config.yaml
num_hidden_layers: 9
hidden_size: 64
num_attention_heads: 2
num_key_value_heads: 1
head_dim: 32
intermediate_size: 192
vocab_size: 1024
hidden_act: "swiglu"
norm: "rmsnorm"
norm_place: "pre"
norm_eps: 1e-05
positions: "rope"
rope_theta: 30400.0
rope_fraction: 1.0
qk_norm: false
attn_scale: 0.177
bias: "qkv"
tie_word_embeddings: false
parallel_block: true
init: "uniform"
init_std_qkv: 0.0398
init_std_o: 0.00937
init_std_up: 0.0398
init_std_down: 0.00541
optimizer: "muon_variant"
learning_rate: 0.00802
lr_mult_o: 3.0
beta1: 0.9
lr_head: 0.0102
max_grad_norm: 1.0
warmup_steps: 200
schedule: "wsd"
decay_fraction: 0.849
decay_shape: "linear"
final_lr_fraction: 0.1
batch_tokens: 8192
max_seq_len: 512
doc_mask: true
train_tokens: 100800000
max_steps: 12305
dataset: "wikipedia_en"
Each number is 128 + 32 x the weight over the matrix's rms, rounded and kept within 0 to 255. Layers, rows and columns count from 0. Numbers have three digits each.

# layer 6 attention output, 64x64, rms 0.563, rows 22-63, columns 0-63
144163094151106097172104145081174152148136112134095145137146118181095139153122128148153137159158122120086100130202105149127106102119120143111127177124092133119051147103118108089084140158056133
189147071119145161227069151067203184201143149138180086113146083126215096087110186140085132188111124150131101085155125155203169114076134174189043137074108125116115094175146141048168132094128120
069149134113095139069093093138107183141178138128163142141146102101090113153116123184127083113164139121151113140151116144169097106116086178114157071134155206179096175125135134171092143163092060
101096116138153103113155096141122127078133126092165145109178100186118138123113098108130097037117188145132127153120121104161124114112146117126139070103119065140133190157117159178124107158185133
157122171132080151103154098136132122103109105109140103139111121084119192168135146097156163092130105107105108134149096099152137111116144176138137121150132167165160143063105116129140127108168095
085170162121149121186102121132086097122119131188149124140121110103057150255086134154156051113149125092095085119134045125113109173112100118143121116164122164125102145118061167150105175180133093
164145142175123150186126065163117137169165147113101175122102105172131110131124092094172065161098109106107133084123149174159088116092129063127148163078133148166107104165131098116118167177074151
121135138124153114153118167102133092102110096173145055172100172132100080169151099140099109110174132093136147116096092166116127150199101156164091150186072123031116138110122116152104113142119112
116112122098137129159076153142119172104136153135119120159094147151133101067095184096087118145096163145156135068138109152091120125064172108144133148161070145090104153142146141132149179120133145
169163118120112154179130137151145118148130183125157181114119173141111124246083121161173141188119148134100159107122120119102098158106100107086151109048141167117125157123053112140142106088112135
170108157150208114139135114165133130220134150123116104123157105200162073123124069126125149136157110164125165095122097112132113154127089087086113125132098092111115128187115126103122058081115090
149099107115102153135101149110112136099112097081133130105117120079099155118126117150133146145100070146117083142114126169148122159117122160132189130119159188156113129122112072143110074160133123
134096154124150118182190138154125086136136183178165113127188128174118104186122136140102118159106138153100116117118063118159151150171131148141077120124132163110117122151084112127159106116152160
109130068166142143118105153106113095112051118136110177173128073119108126136159195149164149095134111142182093164107118097135172128091132148132068181133107115157151121134115090082139075152153102
124072153149192142173099130159100090164102073131124139113168087123166125106133151116129163065163106160151141130118128139138105131123096151148089173138118104159128102112080108104140115095155130
164170127137103099119117155112096131148134154191157135157181127125086168147182109126159128156166081090136126153131113141118102186130115141084098121137149097090090149090102092113110134107080111
087189098093113143096144067126112097113091124129187134110123144077106146196121144108126117132131144112133100159118121142173159144156128161163116111133157195106132156171143164110130090135178094
104144157117122095106162098197134088158153169132125132145143099141156145115163196151126127090123168165158171140180158109134124163132105129144132122125108110102140109107104109121131115080135156
166128166121171086148047239125154160145090091180117115163149112114220135123078132156146165123147122150067131078126070119110141176050125164119081151084071165155135078102082148108146099131104082
094141132159131171114114129126202134145101127134115172106156095142164164207145120128100094116115175123151076113103149105105106076109093139169098171114139153186130090075082114159109190126143191
096102121117133093069126157060178119101101114133101115116091128127137147120118132122173190134128158105101146191105151168095162071130111188141133129133178149087096119132121092104101087114113131
112121127060149166153149077147187171202150135108127116058118008148156129131134129110141157108178142131128141105136122107209109123116092091096107134150148132131141161127140115131108095078136073
093144103146163104122120078106130123120120118120062131098133083133145125094111112128109089126137165085154149132051152123153139119127130125119107149093168151179139117153159145132087130167109130
127127144110095099122105165081162119088134122102126185132133124135081176142083119137142112120106144123120105145077122174125185096149119079171138082138124112137108122123123158141103142124163138
106136151137090052104200069151062117137202070114125073187102066109110108125141174162112154109185143086129111152120137133121093159133139104110120072143118146112173131160128144104067092177119101
101099157116114111116153118137124166111130100144112161121115108130182088159165140164101129063151160140173173088148150125162131131108136087191107129118144138097172123147082122120083185128152128
148114165058161117085152104132113139143116162111134132089073118157173119141093109150116139116124091121150197108165169109139114113084099142104143128126139137117081147143099148149094172101149116
118132155107064133154128104132084167142154104103083094137123092152105157100129142124124135135096154133089128119082105124157155138123096103192149137161143119153104153121147100128141086135128164
142107151114045112128141137192125128133204144108128146176098128095103133156221167060094195166155109098162156141094125147151139149146128132079122166129152161131205165117119076146195101036137135
057136129105122169120117130104136136132127180135122149121104124119090084101127109094120115145100122119136154179111108131078117081159146082110083145120099105116112142112171140156167128129149123
124148097133169123141133119088154126182095175150129150113127127142117107150142113105089118120104121142133157092123153152107159126135139126131140127096155114121112099184105103123133134120124156
110135174125081096127151111131050143112152082141168099134145116164089186146212160109125132139125161126149111132135136106094148152117108112130103087160145135157070170065136055124150104109145132
149144189094135143096129109105100111099089131126142141086153139125129108108117098140088137121098109114102125172089134132143150144145147146144089126114177130160058093128149139170134177133178135
132129098100098133154137143126190156072139106160159158162147105170164153119116074131204157132148134160105155097124132143126141047137194131157180086177136112177104117152123178131164093088139156
123109170145091228218087120173084186196188081116121146077153104156113185212161152171054168114107130179151035113161127107080073124077101107189135200170168176100100188079064113116133140140169167
160124123088083153103081094095095075110172146137083138148114124124073136158067127148107118148137054153111176056113157187133169113137155154152145133150112180162103195150109182134140150144090089
096180104089110098095127152132083125063065084151107147101153093100145116065072124108093118140193120099113143115067153122116109153113144168132064116072127124083110158166212172147192137116100048
153102145127192107057134166135157089175122103143149098129098129146115040113137124155062111097094094084125160159130158117066138152163123106130111117142133114094117122174163138108092169160131165
098126114144094141135105170179104120091179102152143095141142101131148152131098139173173154180201193151106119130113130167114115092112091124174190142216115135138117148121146197091160091126085079
075178140105131120043092091127103046109188072115121111170072082125121117147096168064130145154151113098123170195106192179126147177158130097143134131187100155151097090131107190133169125100100135
145063117147083173148105176121128149065118095105135156095117164114120123119123112129137205119088108153127116175075148116117139153111180107166122169114186158113092150128134071111125143096143122
069150126181184072119172137115152080129150063119047100154093101146101055124111021144115113092125163097189130164090114050110100104151090117123145127077078130190115110152121115235093059139165192